Part of a small language model's weights: 12 layers.
Each number is 128 + 24 x the weight over its row's rms, rounded and kept within 0 to 255. Layers, rows and columns count from 0. Numbers have three digits each. The size before them is the row's rms in percent of the matrix's.

# layer 6 MLP up, 704x256, rms 0.11, rows 462-570, columns 0-127
099:079152127110118107106113103173140142108140154145099121115142084120139132119097114135133154146122152145168128157159148123132105137112134150128135140136098135121086162128118162147109121131122133124124125114098159122106094107112106152148090117120136115070078133100151138128112102159135142118120123106168120136144134102146127119152147104115127144162150123076103103121152145140109164096181
091:141129101153138174161124074123137179101104117092132127143132120104044142167102108151134116108145125174128132134142102116137126087145155090115082160140133096140122127114133082130140122142097099098103065116126138129150169069114133136114090097153102130090153103138104126108162110145119129127134134159128122141125134129105117122115123078136086128116113123159156119175099154140117055092145
103:147141113144065140153121112152135120120131132168172101112135137173120166128149108136150141142122147142151131124150126082088139123171113102146155105122151125149165104133108131191148160127185126070128130135094124147106162139149172116122129097166114145145145163124143150119139112108126111136086127101116115085107148120076131165158148140101152124099124132117123155140161116191139141110129
106:117152138135160166130111103144111111145135113113125095097143087126115150130143139116113149080091069158137131091127088121153141158166138181095100087090138106126151115163136091112107154123094130158137102131119117133137109119104123126140096124125143135125118118105141137086123145112150122131154096120195123108132176135136153135128119118157137095119146127141154133121134154085145122157097
099:081100145108130114101193157090130116175118159149120174176159108145145107088121137115130115118099074092114141094134099122133132146098137151162123133113113114169153162099147121165113110124139142142151159126151116125130120095120113146097122137144123119097119149160140158101064138120155146125103159106108129118139132127151188099123176150105096168164123103110140117133106128121113101150116
094:131138124113120146169136132135148117152131118087102136107083100144110072172148110128111129079130118163136129115095104153118130165111132124117094120128132085160118076179112128178141154158104139125140116138166129121101108138152110091140112095111134120142140132102154126128139127092165095119117128119117103123162085114152118095105172139131091114111126122158089175095104112127130111122134
100:160139123115122087112086106127131100144168089123126126121117127101123153125123144118101121105105135091129141100121148167105119169125135148149077134131110165075105058148101133089119111133094103125134131095124111135120112171124106157125101164115166115122157123140134105134139094083106094117141105103138124140141129138154123122133127103176120114134155123121124122160128120099135117135138
097:100138141116131143104159171093118125089161177159129112117113124112109108110152089132112110133127081129131181135110135148154129133120113141151124148134141154121126117125114093149158113130121115106085152105119129079096064109138104150145136138095150146079128121165168118097088162147101108091125102090067115108105102165127154109076129101124149149137117118150171152099176131136126136133105
097:110118136129141087101131152159163116114092160101087128157108097163089134122122147145134131110174149128097128118107182104114101113119130107117141101145136144125133134113102138128152128160089133127120123137123125141155140213115138120143138111143124123102122151145141151109126140113099143124188135115153094102139175119077124133121093136121121143111116124138121122081126140132129113127186
096:146111093160154127110099157132145137139130103148124125170119122097118080104140080091158124136100109099106156140163098111158152142128138154120123166108111170123118127115100084081129101104095096140166142130144148149104103131094138125147105125127157114131132104141105116118142126144161143111155144135106140115119107112153103101138121125085151165109117143111102155140097126101157135129127
100:110163187123109114131153139157154146114151142110141137092122118120105126147142107137158130129107171173159114134137145120101125126132095133147180117129162119143104132156118146103162097115157107131138090138103115096170091121115100103147124123105116160131164158134172155078135115075108128139117152172097146118059084158117115094157159109121110135091110137131164119107160124148147121151118
092:144117122130119091101145176165126108132119159111145111089128130140153112193163144101089090119092121138094141119154157109133108152116153113109082127085137169122136099096105143119138131086139095138107117124113136160121160104095165126106082122144103116161172138147095181106110156123124160145128181114122114125135133135162106142175108129123138078066123107126134081103129118149155164135114
110:137077103107105147120134122130158100129089155140077131118124120123141104131143168138106097167124107122071103130132106119149144146117112124132101141135184146126107163130159175102138129101101095151173135097123140167129099131119133093142117140121139144189103144119125118097145169141127148087107136114136151136106126138150152122131121088127121149150156132093131113155120118099126144113102
105:131122112116144115081113120178147159130110141137148151124106148136128112124092160173068154093123144107141143124107157079172124123123144118121161171130107167113138127101134112127120152089124150094158099153108069060123127103124116109166151126101152152115117159133132147110090149117083106153097145112166123107098203088144145141114114143129130138128091132094122115170160127112144153112147
104:126163112144128120100180163138162119159096134162084123119115122138125125136134158101114125138107140098128158163148131116149098121133149110072095129129120097098092142147119113138165126118137176141122144119157153149126125131103085151140162142126091154078097115134107124154125127157151116154146078096100151132033108076151133103119122134102162126167134124142128130125155092166072146111151
092:133103142126184096118143097095129123148109151162133123175133115078111088133131130119125145139115158105111083102140119175117179130170099113112146120125149156116099132104142118139101121154123140171154101095114132138143102144098119104141148143131137154123123079176162088149161144136154119124147142115109170158124122096137150132153120121095129131115118108152176117139144132112118106158154
099:146116102115168113114123124131129136108145151087093113136162078155106108098116126102093123153106127122103124115149115106186161081136150114146103084114109175091144149085127130081109138125140111196100118097120089154140136127125097107146141119108110147112121178142121117133155124137115132089108139162128129125117079114090095122118079137111148110206119090128140114119116158158110096199109
104:157119134095160099111115100146125105111139137153122163112160082123116061166129130115132181137151095141122099148130134124131119128121167159106129140117141125183148140152100077145121101117099099113125121123143136173151163178126110125115157102133141094109137133094132156119103136123140133149094171122108134134114089136151105130145175146073117144165150085113113127080112148157127139176103
110:113103122123133103087138146136119097134146114120127128104108150156135158113113116150120133142114133110070164130097108127111129115118148140175162118086149136100116116119160104122133095094116148144110099106171115112143092107127110110160135139154096105104095139119147093153163138163123145168111107144093166145089135143190098101125104165127134107192105145174179081097124120118150127103107
101:086123111136156160113136130131121138073124153168127120116123176153142125113145121138098136122124135150128119176124116065148108087184128143111157138117143100131133139134126150137076128120148100130143104104074172144127121111135164115148184113085160072122167125121192120122105128117119105143109127095150103111128088108130062128107142101152162109129144124138111115145131107133123130196155
098:133160177164133113136132069110148135116179145150119129158142085126148120110154167113139120200116125137092107174093102160131115119132112120153125141123139106156140141126160125139138149114143143148176106114119127079091157160121121111095161110097113118156137135160135177088141117106156129135099123166139116129099084140150120096104092146176139167121093142131131096129116117165124102091149
107:110123118149147145105133132163111131121064133133119128131131131165130090117157129166115146137127130141121163135137133121148118177115135138147084095079103107138142133121125148120208134131094129108142130109147135139100109160111151134093132135099133149126109160102148102093141126149123143158146123088096133138106150122128161158076125133105106130116122130104128124091140142132103095153153
095:108113110150110107118138133114111163119112113136114142086128131157129096126139125144098107111125129136143108115130112099115126102174132145129138181138145108087106125118128138111080158153092136111142141151150127076112126110169098108126106072125093144119156122117163104171069119125125128151152093145082202074114136090131167118131171143136153148150153120115117136125131129136120182138129
105:149162193095109111107144078110116095132142125152154164173137070132114156132143123101146119130151140123115120166110108140100097118143138119133119118114146115163097154109122144192150096136149159134136133119177136143143136130135145139135138162159132082122148125119133155109108116147131090136138150138053170162135136151124098100156103102140148105116186075109137167126151146142104097180122
096:109130151171148150147139135136134110149157091136092117112125160098142098105166118161161123163141090128111101099183136100130124143137094208069095132107126098124144117105111108127143082070109101120110150086122113130146151142109140100120142130120114128142098104124093107146138090110122161164135104167128122117131136090135137102133120100121089136163146159117166156127142145138128112102157
095:127142141116153147118102123129101152152124132143130160182129097125115094132187147103163106120108150088115153115130129113102113113109126141150116134106172126128131173114111128122115127135126128104122109096110116138108108101155176078125116115116142108147143171127132097124102135105096130096126115134109150077114182152125094131166137086130107055154104122152125105131081165134145150121142
095:117147166140135085104147145119109063130108116126152117121113132173141141095129079144159135133154145122108132133115121141122104093140121122153177106087109118107130125168082105096107106119171118154106144115119123157095107124132123152120159194194150142135159107147134119129134089161147124131144123109089121127080122105142128106101159100096112097114097121141134104155111140103092128084159
104:106145133119131192127134144116147136160133183113092064136160106107121128136131187133093125104138137142114124086124101169139117127166107119101125134150134158158116133118134145118162137170127132125092090115100120120119119152099117071094132134076112129168112126127128130111131171144114114144101102131162132109136136169151138108131121140127173157159142120152083146104128095122108126120127
093:118105094152135145145127153117136084131168141180142142170102087115111108141118107113158148156145140133141109126166116106116110121142131133116136152104113110159137099147110108137098150127104120105110173151129186133176134147143117121142143110109107140179185113159094133079147135139115135090116108111141132131115139117151119104127117149104152103164118138141130156155164143112141101141133
089:114113146129161149182162121114095063176130148120122119133122111133108161110046127146158096108157155118116123122151098098161126105106104130094138131082122128155184148127124133144120179141147080150129180117148157093151136133135121155156136141137117166144150134144100157132136148070100085125123148141126122121130158159142136181145087117181145108104162118089142155133096112161103133128156
102:144133142130153155096099108176164112135141163139062131155148112153102118121114125167116145113182183108158140126150127113133127109117082143139112083169127139105109129116143146103142119148116107121186126089191153105099115100156103127067108125119106104127076134164159158110163145134148133130113091144104160167116117105112120114133119152152072148142149162120140129138072112144122103114137
101:134169056128091103137106123146080126122141099101076128122160158091095162092109117135114139120128091156104121157146143097123062152117137125137114145124118109101068164124157164102077136089180115122161148133125156157128114144128129124145091145078122139089177097118140110123114130142118131134129114113117151101166146108099136125105106099122115169113150147138164184100098084094138144159138
098:083104142090124154159138169161136146138137130151076151107160153145094154118076142116100120146172143121155142140122109129135113120121152117124148125161107112147127111136167090146124067164197142154154155146109094122133185174101131123114098119154112109119115136116095157109147096087118124119096125147119103145096182128094148112128161129111120118117148100124089092148084140141140113143122
101:113158123144139154147141122127162116094106164136160114152172119137138135140113135129142115113103139134155130125116089140117155161151143164130170092169123114157122099115158107164157150116126124137088112081143115140112089123145132124141117090144122130128168136161176142105093144128122130099133130149103159114131186093107149118160160113117140084120153156148157126161074109135119176138129
102:137128137079103152134206120115072105149128162163132157146102123180136119134096075092104175126105153114161123126136102147160158128153131118162176117152168095175162122130145151109135127086134117135166094163110128107152132113133117152120143145120145136132108094109121142126150117149128118160129105144119127121102112156147153110157123160139142161102116142119125105123132088105179122084128
106:156126114166128100122123143124169079153137120171118150180137107117088096122137160107133148117144116158108104146112117093129100115115118085116106138115160141096153135198115144095164179133134106148126069156109109120131151106136144130118132152115098099120127151134138149136096150100149101085147137122145088129129080135155133112114132104142144107128125126185116160095134101147137131091122
094:121139122093144088123169173126119095104127164184082142110158132141128118095063112126109157117114137130120091116100123127160090175140120129138087120093130092124148093111122112177171117124124124167124141138147129135182103152128149124129170097087155146151117149101121133083149122130167095124118091139128149111136143116146136151120159126141081146128149129119095116085142101132090134155116
094:048112150126164113137088153115133121123118104147148163047127132140107112136152142144101119118125136073120123129082089176143135123137095122151142124151097124156102155122094176128150102129127090140152128181148142137142086093125119154121112079088146108094108144173144106140116159123110114141118129134108135154136099120171109105140145121132155147133098120141145113143142143123090154097142
103:146113079092166128121133137097158115144149129158153122129132134108109176133128111142083121147113171123115140151126099156161125133121100114110145138105122102153133099167138160168141139074158175134122159109148157147078126097150117171149128172139159132110130172119130141109146081154123121138159145130125111111166103117088117101113101144133121113135144111163088117136124135099125114115125
090:132132183153136144119117117150109104154142164115120134090146133120179099118118097145094119155135126104126115114132139108098091127130166150148103141066102179171123142103121098094156121155099104117183124121104126149154127156117165114120154079186101130104112117138150168138142130120117147129141169098151109129158158111141121094109094108119103147097128106132137144112134130108129107127116
088:092142104101119099108140113148144168139129128177105176130165123108137116112121179165119140119081098151115103130114170156089130181148143139085122112101118118115146119088116121156163137126133116134081118094117129142169121113142082179116121100147110152181113125105137102114160102182133102141113113159141091106113117153089107107163147131144143104118098122142140151140104138128116133134133
100:137140127113104112153104122136106140173097160111113095124077133105105143109118134129120133178117153131137161090109144128154135158103099127127180129192165142107128106106134146123080131079098115131122105133085122146142112122150138135138120148118120097124159174086111135133127142148126128130148100148138118151179163105116116161130149087142099124148126158139129121156159159113092107136136
094:097090115114105127161173191139186153121133122106126125120128116178112174128151145160109112117117136131105136111070148178154091099147111132109128147133129113173145118133084127158102118166129130115191125161053140088129157134101121117108147100132115119132096158176163117157149110139101155138101081109138091100136106136101087071120103124124087112141072128126129093105140110106184139109080
099:148142132160084116118122151119133134112115158147137109094138121170094117110148085100127164102162146106159126129142151115152154102165104149120101153159069145092129141098135149114096125149149086153172128090104156110132103113150136087122126082122109127118182120099101149111101132096142135091121154136156101094129171144075132156145103126139114080101136096095134187133140130122098152127134
096:083123115110089166112143146159141116199145120139108091153156135102111119122120152141132132128115145136100094146070119092144118167064151124099142124107127115172131151116115129154116135155123153149153178138146140145114134109155156133129146139182110109139164131146122120173147152148118121082128160107143101132125112077128141158125125175140117104140172105092163153120095143143091136111143
100:141112159127109100088113085135144118152136122123124154144123133163121118114116102130135151118140110165164144113102145132127113150148149155161120138122117134107137159123106132147129129149159129155122130139134109132157073143126125112147107102113141126081146157102094082134132102074124113135112108100094096093114159138153080118158142132128115153192159171136118105103117100107088138162169
102:136132158131107090135136133146169125115133128126099129140158140111121123103140053106110146124109113153133172119142116159135166140177128085121124129119155143133106131136154137186156145141129131123144152142136121144135134144170121114171113151163146134126171090108095123124115140146185150085150148153105112160123093155101083130148100135139155175132148128161093162111078099149136136125085
103:063083105171154128174132121133087149121103139144169128165141166139123141134126138106127152162120141142107160134143116104117107127119141105155123092162139130137105101161135176132131137153101145140108148093134102130092169170104097110123112114143152134081128127139152163122112146165124112138104113143123078128095107074151129126141104157122137119111112116098130154092137133134135117094138
102:125149106150153139110171100128137110157120149142184099138139124156094120086143113167143137119149156153190140133106139134135122124167080128118112170090120130118147147148207171121119124108147095119116130183158104127127109116098135072143133127130171152090119138124093126126119153131119150170112105123167081122117168125126140094149157080080103152161157113106128099155137138105175088105103
100:183147118132112107170170156124132111162139141159127094070097148133157160094071117112117107111096122171128096138155113130126137151142130107132150135081126132117119085127122150110096131125114129094132129138084064127126122121082137120124101121117103110149126132114107121129158147136115134127127096149147115110086106092131123154082137116127144124089165109117126122122101084118144083168148
102:127107130111130145149118127122190138162152136125142139128124116168102094155081144110163143158103112127097143101116138077148097106112150133106102119113130123071182091090153153155120126140150122171109122143112113081150167144124129102110161103121161117130157124131133137102165145098133127174171133091131131098117081132131138098149120113082118117124120123145159081068135138110106105103131
101:139094110139139104106137178129118110170148129145154112179132144129137095150097106144129140135113108119152145156121170138142162127134114096142107146117110135135127068140127113147100137152126172154113093143112161208123154136078098115155097130107154147118146122145091143143140099142128188142138120139146146117104123098158126133122135156139135178125122113112128122142164156111125176095139
107:134133145114180084164119126098162134124126088116137138161133127156134118093104138128099119140123163136051128079157088140137161092163107113162130124106125142116108113116121135103125149124099144127158165097112094182099099090106136146131124128100106108129112114150151115115140118135108143151170137121112142130139124121164147123103091112113113111149132149158145136149132166116092174100110
109:127139145135097152163126167135093145163133119124126117131129165158153142094158108116145124102139186137129170139123146126089109122124133107144102163135138136139113145155158133183148133112126133070071130102103124174127121166131102112112121143214141122135091125150114164110095107110153099138148099165154091131110101121162119165135120176134158073147130091084107121136131112151113164177106
100:154158170105136140073103125119138113100101143156144157173127113143160081129099135150157157147130148160126155178106103142122108132130105139083145107113138148149102132137104106094114129154104119102127147128143144161149154120144136123156124154123128124095161184138113129107154091173128141152147056138095141162134132175166162130154123132130156082113120128150195142163147129145117111077140
093:139106098130123182155129129153130151119156145127127100133093125109177158107121167085128126161125133125154132103131112132120154159088110133160130145165188157182117165110118152133114162126182116088120123134112111133136150128140136122126123194102107087160096112151155119124140122115154131141134168149145110084121087117060124146109138113123148103117122160139123109107136138133109130142142
102:168065151112094144119115102132127142129130148154074129161109117133122155130154139127154106104113158069106153143118174157145150138173135124140103098147152129185164090095128172120136107128173092141130115106149124124166160159090138090119119108132103113152143124131134110128142150106108136132152134141154143125132118114105125137161130105130121162124129129125117163157120126093146132148162
095:118150124156123093114122114151065132146096110134164106122115124157183133174175131156123184125114137145110086154140113097190155137118106118102123137091128090155140127106136172095153122099164102137153108119147137155142112121099127160160100139123097148108104166176140143133132101133183128147139070139110129141124141101138112115138140162100170130131104113103090140123149152117181126140133
099:155080110152131137095125147105172110149111137155100165135130141114128135115097094112157111121124134149126080116127101128138156148140119119104125120138106104149149144138173135133115111112125090145089125123133125115091136103150156127164122134159124126134113118118073104156154142160115136151142129161145118136107148121116124132168117123116121179108105140130153157126099098138115124098155
096:118128072077125121147151130102099140179089128088125149130115152155122097121108134129164178151107096109096115102079092132067146113139157122115114142118090113137108125192130093120148113119101123127125121103127119127131109163130123171116085149135146118148144128143129099186143126126179134134094143125111111124119125136130148125119070098132123074099101138157080131154113113124121107135112
100:112188103142144157079152106126125110116114090149142158151118128121097114102152111096093128156136095159113149144120115098118111121101153110116105143111123112161075164113124178145137111132126106152142149158118121147134144148136079146123137097124155157070120160158133122134185090148139149150104140098155163105100143113099145168105143160141121115147102121148138154109095158139081105114133
107:191130135111142135106151146124129144123144153148153130118111160143140094113153136144111137139131144094138080111136102096152147132179137095170132115118162120138092107145111130146097105156151099136115139122133142121136121164126066132151145107152161117104134154126107073130108106106189110173114109148126121101108127125169152119126121117182131136110168129114099132116111145116084134141120
105:140125071109142115134147133109143156113110141180117131170147107146129127150089152172131123145135127092147116128126093167098077122109154146099142118148134143120170116143089094122109124146083136191125147142105120111145145108122131134188114120129090159145116147116128148168141153145173115105178109172131100152156112102171144138131099118117129128120093142119173129104121112131121125119165
105:112136110144134174109148108144091147110125122116174133136149142085126143137153147136153118150140131122081113089149109103136157125146110115129119161152149102144109132130136155138104130141112084138122149158095125126136111115155147165111138098161128124172117135165150153165132150093110160125172133114100114130089063117159126134127139095118132120137123119155107111142110140121121121140103
098:145148088128146170116124118169105103158166129175151083072076146124161145130141104144133125112069136174150123139140090113094135144177146127113112134143158121058142097169106125126111138117131111184105151155134115106153111147091163113182160145109129154111101150158129117144124109119159151130154115144129110140110088132100121173108086119126120122099126129134129108118154114103092140154148
098:120110171132158129102167102141126087134135118160135108174171153165108099117137154145092142128155146141087117097114129130097116147143090147139104117137103082136128155094080116124103102103141111109167147126116116116103111164128124166131096177141117121129109108097093149091116110169115122151085145149056125114087116129143111137146111127150116124088142096113166110114136155116112137124171
098:175091124098152155167136159126137114135153131121111118137127136130169152132126070142118175133126130105131124137103127125175106113112132159124143148091110153138109149165160117110151129091110111142088123147150099146146184123110158131160164148102160124141120129107125149181168145129077091107167142152097122118148166104157145159146133125164120081130160142105135111123129160133079126132110
101:153134114121157108118116130112077112102101086105119116118091100120119117135134096111129161081146136121146118106159165114166122135157134117137146155125092145176102127215154180154191140174141147135127115072060124116095126095121142110128137101100115124142138121129130116140123077101164159146138112063120151128173115141205162138170119142144129150114136126147102116125140130173115147149116
092:114153111117172150133129069143189117106089101103124091135134109176102103134127181120112108128112132139115135132106117110126166129158112112173073148093165117132114158129157116117161115152137145149158113114138117151110119154138111102126168145151169118149042113154141113148128142137139104142137157150158152114114114108143144135094170143126143119158181136159116092130110122154120157114136
101:153130110121160143087154122136120120133138164123091125105160133125133112125083082125111157150111153109102110146098150083094101165121125118149130145146124158102152135133092140114176126104134168140157118139148214117149098090085139113127147127133077147122114147164139168111113128105128081144091107135114112123088118090172136130116154122143113134082104107146070150125118138113131158112126
097:163116129139161151128096097123108122122142120141124116138145157161106121126144120098139159090156186136140153115125128129136148122137122149137103130100129139106144147119129126153104118165139103132153127108092131146122161183082142104126113120116134123132097155153160119163122119095146116139177148140098100075129119140113107121084146108076121139124123085091105115137160120146102138148110
106:143147113133144142175157157161098086118166159118127178117125112083133130119104138122153120110076176121086119139181115142089141099124173133104133131181132139110160150142144081120138136150108104155133106138144145106130138153132149126131136129099124118102098130135129106189111138125170164115115087147125140119112141095094113098163130108173161089112087119162143156142124109113172176109096
101:175121148116078087114128153159119124145142084175144134091134131111094119135124092085157129085158164154163079105152127121175168112142141107088197150112142108140114123139086189120165112140150127105119095131128095143075156144151126145137139129135101138138154148118110155110116171110119104135090144128141112119170129153179135136137134119131088096110115069160104142142125127156119101143083
095:097180124153139092127158127132103108124125144128120107137152131091150121148120132189103118155107113105118112079134135130114112099136146139118139095122120117138054128151115164096089102122142158124120175118090140129157145121162140123137134115114134125110142125117084135142117182117135098107148181074139158167109141152151094083171118150148064163101134140149149101150141099082091100144130
101:102163131137113145162196110129125146145150139098051140123143103097133109126118096138126146143111130147109129087127076144126132138110130146093097091113173114130129118098152124164088072135168093128142123123131144138132130127118148138144088112113106117099130109112171123139184105134120113123146155109152127100111146136134169139132107141090127185109127150117122132118126130142125097118088
108:082118110146123123136136108124116121151118161130102108151173148117139140054132140135160097106140107146140124156142110102105148078137100179143094143123085152125130119151150185105093146133100081150092143120147135122155103118162179116166071194129153115094155097150138149093086134083134150149110135109116114153118162096096118168116145102093111173109136130124162110104148141145121099118124
098:137157085128120138108164121113129122176106111141131152146159125123153123110097129156169130119114189137173153112106149167131137096114168151135130137136114131196123134118146111170146100094131083099101118114111160172129131116106152121119103134122140113172098143096062084100151156163136123097152111117083138123133119136158115139145121114134152106165106097160132148146157155093096136141095
099:101165108131111100138085106146121139115127138131151113111100133134110122151132147137076143155149103176120130111093102149151095103156085115138090100145155108123111109155113152130105116183153130133121135167138140107162101146152126147103127149093128146155112145142130120175121126125109152155159121152152127142114105133143158128171141123126142143143084142086120052128144129160134116129140
099:132106149080127105095157075189172140106139133123173104128118122139158135120119133114150155141146163156120141128152127134090106137086099172135136133116107106160133092134155129092154123131124111115116114121183125112133129139150112156142153172140079103162154121136128141104135123122107114144116176109091105102115126106098105097111172097102115120097128131142112119137173147145110116119154
110:162115162145143097108126156138120149111136125085090161165098098121124123123149136124144144192181170103099162141159121153129142120143152126157111116117153132151158130153088135137103147131106148161120115137147147100124112135184139100133127153174124174127121106139090132149133121127144107118119101146147088115110129147140119095128111132134149139081115137062104139109126121104134138118064
103:131120143119162093168139147138146104127112140155145139154163106107156099142104094155161132109125118166094159140177131131080111094147132140094126168135121136119145141115106180107114146131140142133126136118109131127137102129148129126077155106150142154122113177097113116109114141127134129119128096141134115122142085144102148137134144120114118146136127130133163085066110105118094113149140
104:137124088128068137129122083125111145142147111149147154142118108129117119153146145139123106105139141148119104084097164134141131147147120114104119157134116084161114152124087163176165060167134134118094177128138145167117093076157135120163164152091145117124140137136140159113144145127123130124100161148154138121098106144134105170126112120156072166144133100144133119130126175162179096130118
092:101118162118063138116138079122147165113121122125134113154150124113131136102125131076109148115162109123123146134133126156134098142148139093110112128126122176123092103148140136171118140124147187075107089137159121143112109158126114113083104122130136162119164174113134102149142140117137133108140139133130135175176121124117125129098152122071148100094093147126117122136081179115102127175118
087:150139136097123107136139120142103118071103099127154154118138115119120094141078079095136128163089108122135137115121144128068127142096157108146136123097131103143117101118142171095120123139115126125136080097136128139137179125191145138153120151143110127132148123135147163177097136126123157057162119145132168125149140123136121139118162143116149121141138155087147101158087130110182110107118
101:120140110106097149135115154159164083137114142171135126096097137141135089172138138088172151135136141130114108153108094114128134104151158123179130130149161094143132118116104142118125088131154121169155079149142125135142152104064159132114127130132126094089159089116126107150115135132175099126078110107117100164176184164113140181139138149139102091126137173135131147101127124145075109118149
103:148170133143085146151137160157193186111169131117113097117084141140115149132099159106110135139108157134095151148133106119139111085076166119125159138103104113150135088137143102107116171077132174074114095163153117148155103102128113176127169100115099139086154170093125157164145129167131106149166139141103149133155165131154138124095108122151105120107113100138119093109148083097120108124110
104:087144101157156131090071153114114110115114160121150161145138137115127179117168111131167130119120142144131136140105101123111107145140108154099119121173138113111155070119104105110123130133134115159125179093132132134088189121095068155148152126165128105133126100136136127116145120141152135104106153171094115136102154141144103102142077170167135140102143114138133121132132159129091074112131
101:136163156146089122135194142167079102104120155127134110142149103123108157137100104143126098125119104112098142116150145136171159134059150138188130132140121142144108135149154169119109153105142095093107159107138081141145171120148128153133156114137129117132141134168125136144093120123144190148164089104137127108112144121101168144173165081097151162149126164159128094121118170097112124103152
099:112118141149102145159076126153122138072153127110117119137127151138160124107070173175130132142165088167166147149116124149171175128182122110114095103101115073134158089121149120102140125147138126093112142146136133127134148113137134111127122092113098134113147118104110128119100129108136154131102159136145134155163141122147136149143156109152117138128105145104101098097125136130155173061107
102:091145117105134131154129127158120099113133156183136091132099107127120116103102139152136138151143127162149116097113124135161132146145163140119080113102122098124135143132159076156139068162141103135107178114127111143147114121141105123117116149168058101121170131139100115119111156103135140101088167123110150129133133156122123147098150135121137119122143156169140153133120146152189077148142
099:133136134101128119119087101132102105105120113078076156134130133115098124123167121091085139140149139114131140114097173162104135121152133109135132124141138107139129144103180113112123154156111144153135145131150168132088111112143131125092133133160118098119124142063151128113127097137167132136126142115172112139071202101141121166154125150094170108093152127128115107174134109135137117097138
106:127138152137104151103105138104129120122153114148147093100135151111164161125096129096115085171137152153136148138121155131081130132098114146130119108119179155153119152129117137113133076168156103117098165166138076138119114121106141088120125092135113117144095120125112092174120130158130153120155060102137119120099131065095080174137141142083128108141131121140088138149091078136144135117093
100:177152130143108116137107115109093095113098134112119128117103133129112144132131134111090054091131138139134150098128117142130094130103157119154134148153158137186151132133102163108126174146139116107150140158154131142134121136113091110131125096127141104114151149133142130162170116090177145137163143155120115156112170069115114102119096125131156165133130157095133135140142133136137171095141
099:084127166122123124110133129161202084128174151159109086114105136168124116123146110128170123130110143114141108129127159127148110128176150123100083121150110161132112128115088122133159153109136119161136093139136119136093106130111124115097162135157082141161135163141182106129128111111090113110113098096130094139152117124115146131136130126160123102112158164116126104111174148141104136124161
102:166148086091152114093151180108146138140106124147114128128094112083097127110147132159082105125158164114133156137145143126152082127130096114124100133136109087126089149103130156142150136132124128137119136130131131104108128076105155161096110047160103120084126169106144113136112142163103134097147150117128166137136123129130114158115131154099115160117138125142149117153104140147110142156135
103:165113062114124122124159121095126123106078151125119125125123144115085074122124140126108154092151124092176102112128161149120161133129112134096140108154138142120108106120136117147120196132108135172143164140137150118133144138160154136131075123127110083138157104142148103167104138111117113162119151109178173148112140122159095116183128130139124120096149061086131155121118145130137139151090
099:106146107087136125078112129126150134107112133129128166101115152116179130146137158122146125134132090141130155155155185128135159088127116159148159095112117122089149091106141121135134150117118121105116088147133141128140116148146123129157141127120076112106108108182111109139134146122150130114155139114148139125060101172153133152107136129137147087137112173094131143147125105158165119132165
092:130121106149117125079139092117153113111185123123124119172145119081127120119135142101086128080116127155158103176149128140136155135134106165119138154103099112102140163104103115126095155099181148123119116105142099155126136131175120094126153101070113163104149110101136155157095137102152138140166147119104142102082077085147114150166098120123163178129100097106107124141129131153181102129128
099:140143106147134121153146117168122128082127154079139105118138135142141107195082129137102128106093150104123162151141117143120118142172107143118134152127146115130156107128116160117128134124081170156135118122151114138134117100152101135118145145127137131104159191116114117151134119101051168116146136105144108128135154090118164145136056125104099134109093112203185142159164117129128128097155
107:107159121127075132124141106150117122117135117096148127152144132125115131091115078128123054112140123141133114106121117090128077144124121112156095110093154147130119093142153171125099169128125089128119105149135139103141137099122159119135109085111114143164109164105131099132109150131146156122099117140091123142117132110134117076165093095130110152111165118104103128133140115107099105099140
087:125141102109113133130183136105109115104148095118138091142123121128155173121127133130119151153107146118090115126096100158126127141138067168109125122155112112170162097121070143135110137088163146149109096111130125100134106117096109112101149136128156173134114158147089097145133154130154110147135117147150206120093119108139118152100106127125144128076155147113115115091149088157096144120111
096:198087097149168073150153121140141136089117127120082159136177123089125145087112127125124135098118104114121129135124161144129106127139157167121186158141177103128104081081137158111120121123139124124134122101121162109180120158135127142144090103110129102133118120129082140129132131131144111082128109070103093133138116123109112108091102096151129144133133143114145127116110102088128165177135
098:134119145133158109141137132148094129085125114135119123112124107153072119190106078100139119113094118150117118101177122138140145125164140143112107131094114163127155105147104118138142150149135150108152085108127153152106108123119114194151098114155136128129109149160144136083130167120114115098136127095127154112110109121110126077143172103090170117105149132103121110122130068167093174113145
099:161098137089122183118174106127120114100107105114128090108113109145117142115132109136126105158101118131132138105124126150159137100119113119161100149128104153139129124170129111099164142094138127118113141138145131141124109123183107127144158139146171171161110135114120154136067131110126125163193167175143052123116151185145134117137127128114115134122167139174100119120166129125145156148131
099:109130141098130124134077098160114087151118122199118118100131147107148138083083087174122104122113099143148113174165118108136104135148159099154128132103139103162094122131153103161133167159136110124126146147162114122117118125108171125138152121110133119136120128105148151157154117159118135137150139093120143091160150058126117118153136096174147082124113120132158171104141130150118119169154
108:129125124134093099141114118100115135119124166106180156123147138113115121098099129115157137128121101119138121160085146108104123140157123155094130138126109119118141113156127170188141174142153129103145125133151071082155136118184153070139166117188140148117065168125119117156133110143159113136164146114135121131151103159153152121106086133136157128136111108155112126179137129130123157104109
110:107142116183122148106085115095104122124129132112102130136115172079178139137160158120142152156127115163145129115121144094115135119112135151119104159124137080140102131098154125108114120180119155150119172153108181150147134102100128124176112106077130126113108126107119139115129145124077106164151103141104104190146142168148152112104080091146145147157151096110143134138151113106126145138115
096:172112155098076150194132147140110094107130131110196122135152141127135147159074127158122157148112140159137137166149117151142113138122083136123136141106138146135125138144115117139158171136085170135152095149116095111109137062105108099135135138166105163172152105115169138094142069132144107141108160150137130175159096102114142111100112133120140153134103144139134129180136140090110075136135
098:134142133057182122144130132125100144135123135160143102110098131152122108136117135136146141147103137117094077079136147126157120102118170105124143146178122157102103100133109168117117113141141113128137131128156138154156115102187131144134128127127152133100112095116072138109128158161079109157149095148084175116130114101144140117116157147141120098120132111129177096150140132123100161134159